Each number is 200 + 30 x the weight over its row's rms, rounded and kept within 0 to 999. Layers, rows and columns count from 0. The size before them is the row's rms in percent of the matrix's.

# layer 4 attention query, 64x64, rms 0.188, rows 0-16,32-48, columns 0-63
105,153,174,191,225,242,197,159,199,189,200,262,213,213,242,230,183,240,232,206,186,170,183,194,154,256,255,217,217,192,209,230,183,151,243,145,203,202,181,208,276,219,210,227,218,215,186,179,216,232,232,169,213,251,236,217,201,212,183,207,253,167,196,227,178
089,184,185,181,189,167,159,171,204,161,214,217,196,188,225,180,296,185,199,218,209,168,234,173,167,220,168,236,247,208,127,222,172,218,198,223,174,209,211,229,170,232,202,196,225,191,173,176,198,220,187,184,239,232,164,140,168,218,171,253,202,185,260,227,215
082,146,132,258,212,230,224,144,179,188,184,191,215,213,204,174,197,224,190,219,149,232,227,257,219,257,226,169,196,173,209,194,195,145,192,183,259,239,167,211,242,208,251,195,218,157,188,194,192,209,227,184,223,216,177,256,213,187,205,177,191,203,163,229,201
089,169,163,266,209,199,221,203,199,193,200,250,222,240,232,178,273,248,229,251,195,131,202,194,146,202,219,187,210,200,172,207,186,205,260,196,197,202,171,245,230,195,256,190,178,178,139,169,191,220,211,212,215,223,177,190,181,227,218,190,224,208,229,215,245
093,260,219,166,142,207,221,254,171,181,221,137,228,160,153,184,174,221,210,176,262,167,216,229,179,176,176,182,190,184,210,179,219,197,200,210,196,182,231,167,130,156,202,201,182,223,228,222,216,174,141,208,180,199,188,153,215,187,201,193,139,218,208,168,212
078,200,177,173,139,167,183,235,195,221,107,209,194,180,171,179,182,175,232,213,228,254,202,205,210,183,165,209,192,141,217,244,163,220,178,229,215,190,164,196,170,193,210,202,167,230,188,197,257,175,234,207,178,240,203,221,216,238,246,165,140,189,178,207,166
108,199,198,168,162,233,186,229,240,200,173,206,198,244,199,266,191,198,240,255,212,197,214,190,182,231,208,177,217,174,206,208,163,148,155,196,189,262,193,248,191,209,256,254,197,202,210,239,204,205,150,187,177,181,167,216,219,260,215,213,134,189,239,176,189
107,122,175,182,256,265,185,178,194,190,181,222,251,213,248,218,215,220,201,244,175,195,205,191,190,199,177,205,259,213,170,218,206,195,210,213,195,197,208,224,214,176,202,165,175,204,116,194,218,173,211,265,164,180,174,199,199,197,176,219,150,225,198,267,190
100,250,257,159,213,176,193,244,162,184,192,237,207,174,191,185,208,239,216,163,205,206,181,217,224,171,147,173,166,240,200,225,212,254,215,200,189,177,206,173,217,123,248,153,189,190,213,173,233,157,182,218,172,235,239,164,188,187,249,212,186,216,193,153,180
097,190,231,194,202,202,177,196,234,149,174,236,209,182,198,212,237,192,213,174,152,229,221,152,186,203,183,208,189,146,227,231,146,198,250,220,246,190,199,206,245,228,247,149,191,220,200,131,168,185,230,171,165,215,234,240,163,249,242,199,209,206,172,160,207
094,272,220,191,165,210,130,231,190,205,283,199,191,165,166,206,275,233,192,146,202,202,224,192,168,194,196,236,215,200,221,194,204,215,177,226,202,198,212,166,188,176,215,170,136,227,184,157,231,151,186,223,197,187,189,175,184,171,214,206,161,196,192,157,177
108,156,217,181,198,189,246,226,215,255,206,179,213,207,200,259,173,174,254,220,199,214,232,183,170,184,177,217,204,219,175,221,234,207,171,154,216,199,179,171,213,149,163,226,205,192,178,196,267,176,254,176,147,271,152,188,201,162,212,169,207,209,211,239,228
101,218,151,145,184,201,177,177,157,200,168,239,225,185,233,211,191,207,211,249,168,166,161,277,195,208,202,175,210,197,251,161,159,227,180,161,215,195,188,243,244,156,150,171,189,177,176,183,250,219,207,218,187,205,209,215,204,230,192,207,265,195,220,207,246
105,212,182,125,222,204,192,243,203,180,168,132,175,189,173,182,188,218,214,214,159,181,196,186,189,244,202,193,198,213,208,215,205,181,165,245,180,222,221,181,172,176,126,223,192,253,189,182,201,222,173,141,166,209,207,170,188,142,206,158,189,191,257,213,260
104,227,205,213,181,204,208,251,219,215,215,221,195,146,241,262,186,182,204,202,250,157,278,175,195,161,177,187,179,154,193,155,188,249,222,153,244,210,201,163,188,162,183,164,188,209,236,169,240,188,195,153,180,249,177,199,197,189,223,182,219,237,213,197,228
086,217,208,173,158,210,204,168,235,205,223,144,221,158,279,191,165,213,239,192,197,240,213,190,196,164,205,121,216,160,218,194,181,175,177,221,165,162,175,202,175,173,198,202,229,183,219,218,205,181,198,196,226,174,177,286,183,200,258,206,176,216,242,201,165
104,234,251,167,178,193,244,218,253,213,184,158,242,175,207,195,219,169,213,213,212,208,221,258,216,173,182,185,218,207,256,189,170,178,200,238,205,189,180,189,148,172,184,232,238,244,232,200,231,154,202,182,169,175,176,271,228,240,175,195,178,192,247,180,152
139,233,205,230,195,196,206,180,138,209,215,192,192,178,230,206,179,220,251,198,207,238,201,253,172,160,266,210,183,255,265,208,248,246,174,188,218,145,154,168,185,192,197,214,210,173,238,218,228,195,203,222,231,184,219,212,202,178,226,216,216,206,247,127,186
095,201,153,166,211,143,214,258,140,186,196,219,178,224,237,191,209,176,239,243,218,211,176,247,210,203,222,227,216,246,218,165,194,234,136,209,194,240,183,196,191,198,202,176,228,213,229,115,237,184,209,173,201,154,179,187,212,205,190,235,168,183,221,148,209
078,195,244,172,195,166,219,224,140,214,192,209,226,167,202,210,203,195,212,146,198,213,184,214,173,134,259,218,242,185,212,204,214,196,151,206,174,182,168,146,183,203,167,240,219,149,224,244,203,204,241,225,215,168,126,204,197,182,247,223,236,192,236,191,165
091,185,182,223,234,180,228,227,193,200,188,202,213,182,200,190,180,189,161,207,219,190,243,192,250,205,211,165,220,242,262,189,260,237,180,204,190,175,209,236,208,169,205,215,194,241,223,195,198,137,163,115,185,138,148,161,217,186,188,199,204,198,131,176,181
088,220,205,191,164,198,222,207,267,206,176,232,183,215,240,204,218,216,186,206,203,185,194,208,239,238,143,173,165,156,179,171,208,209,267,214,227,234,267,213,172,202,270,199,215,210,184,232,186,227,219,191,182,250,220,184,141,242,165,177,184,208,202,253,228
077,207,247,201,207,238,244,176,186,178,180,173,258,224,238,166,232,187,162,153,193,151,191,225,228,261,234,219,198,214,198,190,157,196,169,206,223,193,216,271,228,220,230,224,229,203,174,158,179,228,227,198,202,193,214,262,183,252,224,166,223,164,217,178,170
106,200,245,230,209,169,177,222,220,198,246,165,208,222,242,259,205,196,252,259,163,197,158,194,218,222,176,161,182,168,163,243,238,239,168,165,153,175,206,220,180,260,204,206,168,204,175,198,166,227,162,161,230,198,202,168,168,239,218,208,231,174,188,187,186
089,183,181,188,176,218,240,189,189,197,222,162,190,212,216,158,251,187,228,167,233,227,212,196,227,175,134,264,158,154,163,181,216,200,224,167,211,218,182,183,171,252,245,135,226,210,239,208,183,168,198,177,187,236,183,201,205,123,230,235,201,206,201,197,171
091,238,205,185,151,205,230,163,238,268,241,232,181,200,199,232,196,176,163,199,177,135,189,120,225,216,186,172,210,234,191,178,236,216,221,180,183,220,210,218,189,164,252,192,197,177,193,172,180,218,200,193,208,236,242,162,183,216,214,148,208,144,223,153,220
082,201,214,188,165,181,238,197,196,221,199,171,249,157,180,184,222,213,200,211,170,169,253,215,158,280,191,187,226,210,209,188,165,244,164,186,203,171,171,183,176,237,233,256,241,210,138,227,186,220,222,271,174,180,227,172,155,188,186,198,187,160,205,188,171
089,156,224,211,191,214,201,146,147,236,183,241,184,202,191,160,189,190,236,224,187,218,171,173,190,235,198,219,166,225,223,166,203,240,226,156,207,186,228,236,186,179,206,134,197,229,190,237,154,207,168,133,195,221,252,219,162,176,210,225,168,166,228,228,256
091,199,208,132,246,157,158,215,180,202,149,229,212,192,214,156,172,207,246,200,156,228,200,177,221,226,214,214,224,196,242,201,184,176,234,229,187,162,168,199,203,159,155,188,178,196,258,188,207,191,208,132,187,152,194,170,180,206,221,266,214,197,153,225,224
099,205,207,215,193,277,179,203,135,223,272,224,167,176,199,190,231,168,238,210,133,150,222,187,175,196,221,225,271,215,195,202,232,193,218,184,172,207,156,200,231,215,215,190,213,180,227,227,215,180,189,185,240,195,216,165,215,192,227,229,234,205,263,214,164
101,230,207,208,177,147,186,212,243,224,180,200,173,206,238,194,163,205,272,221,184,221,217,179,192,204,164,167,226,209,181,185,177,208,219,215,301,215,191,202,204,122,195,180,255,248,223,207,206,226,250,227,173,256,196,212,189,215,185,215,178,214,241,184,208
117,212,239,211,178,192,200,200,296,219,191,225,244,176,171,184,253,163,193,214,186,179,183,202,215,173,166,173,160,173,249,192,206,196,214,178,217,206,220,200,201,165,201,184,154,176,148,221,170,262,220,209,160,237,190,193,140,253,184,191,189,178,197,245,241
086,255,218,210,157,214,231,225,202,209,175,180,162,189,206,192,238,183,176,174,185,220,202,198,220,197,160,169,195,206,173,224,176,193,233,231,213,232,200,250,255,213,236,179,194,186,265,131,180,156,220,163,210,210,197,123,136,234,182,222,221,209,174,236,227
091,225,206,222,204,187,205,198,162,220,164,185,158,219,180,217,196,207,167,289,199,221,154,201,249,218,193,183,150,194,216,226,174,225,215,191,165,200,244,186,162,197,217,187,216,204,179,218,142,252,182,161,221,218,244,215,184,263,153,213,226,188,238,245,249
# layer 4 attention key, 32x64, rms 0.194, rows 0-16, columns 0-63
071,243,244,234,231,194,234,179,200,174,197,204,188,218,212,176,194,241,201,138,230,186,208,180,211,133,212,152,227,153,218,202,214,204,237,188,199,199,161,174,203,179,206,177,206,207,233,229,227,236,241,150,164,221,246,217,245,226,274,173,227,179,145,215,215
099,215,241,241,234,227,232,155,189,191,256,178,212,202,236,183,200,224,210,210,186,189,187,211,137,187,260,200,219,223,260,183,195,244,207,188,223,129,205,186,217,204,210,248,139,143,226,206,161,183,203,204,221,168,224,220,227,205,265,191,206,192,180,165,184
078,199,213,147,207,222,235,220,228,233,206,206,192,207,155,212,179,214,179,189,202,242,186,208,179,210,180,177,184,181,233,256,178,162,143,267,202,183,214,188,233,262,186,205,255,191,224,215,193,239,184,170,212,200,265,207,216,215,192,193,198,247,290,198,236
091,233,209,206,279,171,230,173,161,176,199,151,229,222,210,226,160,215,176,169,222,199,159,225,201,162,202,223,256,203,203,182,220,233,207,164,180,203,166,188,173,200,240,248,171,167,288,183,225,187,194,212,225,179,259,203,232,230,229,168,193,205,171,199,215
109,188,186,178,210,214,153,183,206,200,219,164,149,212,231,141,251,170,165,223,194,245,223,160,205,240,153,258,165,243,198,205,217,210,200,190,182,240,195,170,207,220,127,195,155,203,181,121,167,200,187,215,225,231,162,188,182,217,174,184,200,182,220,184,177
092,197,200,231,175,225,167,219,209,224,232,228,175,181,157,189,174,185,170,268,217,203,186,175,163,194,157,157,212,170,187,190,166,161,213,184,174,190,258,241,179,232,203,199,240,204,99,224,192,192,162,211,198,184,165,129,177,198,179,221,160,204,184,192,184
100,267,235,170,197,224,211,173,181,227,174,167,268,198,202,172,244,177,153,242,242,163,229,192,214,251,252,247,168,255,212,219,187,208,184,180,207,186,188,217,188,180,188,249,222,204,194,175,208,187,215,246,193,262,216,230,179,214,222,231,222,187,211,182,243
101,208,195,235,147,218,216,182,135,256,187,181,205,191,225,155,240,199,258,263,153,204,214,199,193,211,187,214,201,210,197,198,181,231,124,181,175,195,212,169,220,232,189,221,197,208,196,220,212,217,193,225,185,133,149,193,244,221,136,181,166,211,210,212,161
094,193,210,155,179,184,180,240,194,164,214,213,211,247,213,185,192,170,209,232,226,198,223,158,254,189,207,234,180,159,171,105,166,202,192,151,228,220,227,204,193,245,199,233,156,218,193,131,243,191,206,218,177,187,172,182,206,160,166,202,213,210,147,237,202
089,222,185,130,146,199,183,225,195,199,188,210,189,185,195,217,195,234,265,221,258,205,216,185,166,145,210,180,196,181,246,233,133,203,201,194,211,174,165,217,184,166,178,239,239,234,228,189,175,261,236,195,197,215,261,217,242,169,199,208,184,201,235,227,222
100,229,191,198,266,240,189,196,231,203,228,212,195,191,253,191,210,170,230,173,221,194,272,216,232,243,239,142,170,169,156,179,217,204,199,251,165,216,242,173,223,232,171,175,175,197,193,141,219,202,197,241,167,211,137,204,159,174,225,201,194,221,210,206,189
111,170,260,225,161,138,247,149,180,214,179,162,166,163,162,233,178,208,159,184,245,192,187,213,236,237,195,183,191,151,189,260,171,226,219,212,198,174,213,218,201,233,198,204,188,172,207,246,258,228,205,242,239,183,225,217,209,259,191,221,221,204,196,184,191
095,208,178,221,156,135,213,188,245,218,138,223,191,233,156,187,238,215,211,138,251,215,195,176,235,238,181,212,159,223,185,182,181,207,230,167,162,206,222,163,174,216,165,167,208,226,212,152,214,178,191,247,218,214,235,188,207,248,210,192,184,181,132,207,218
116,204,186,204,186,190,205,194,176,182,193,200,166,210,197,225,275,203,162,177,202,177,233,203,205,163,155,217,177,245,200,190,208,196,228,215,228,219,232,134,214,176,184,140,199,197,171,111,184,188,128,179,222,196,194,173,157,174,228,144,162,236,196,181,175
095,212,192,134,185,227,167,182,204,168,193,169,263,180,167,221,249,215,221,219,160,249,207,202,197,227,162,243,167,217,210,212,244,237,241,163,229,207,198,200,236,226,153,232,181,217,233,162,224,161,190,153,221,202,250,185,196,168,162,227,196,149,219,202,214
106,172,226,206,234,197,244,158,200,176,223,195,285,172,190,189,206,229,183,209,228,188,262,212,183,236,195,225,234,235,191,237,176,196,169,244,208,173,185,252,234,206,217,236,195,186,174,220,175,225,256,200,185,162,179,165,222,201,246,168,213,258,218,229,251
095,179,185,179,174,154,191,219,248,195,189,231,257,141,156,215,203,236,174,143,240,205,213,226,224,202,245,171,209,203,186,252,204,199,190,225,216,232,151,223,173,224,242,239,200,202,204,180,151,200,198,195,200,187,228,147,199,158,237,252,228,178,230,158,228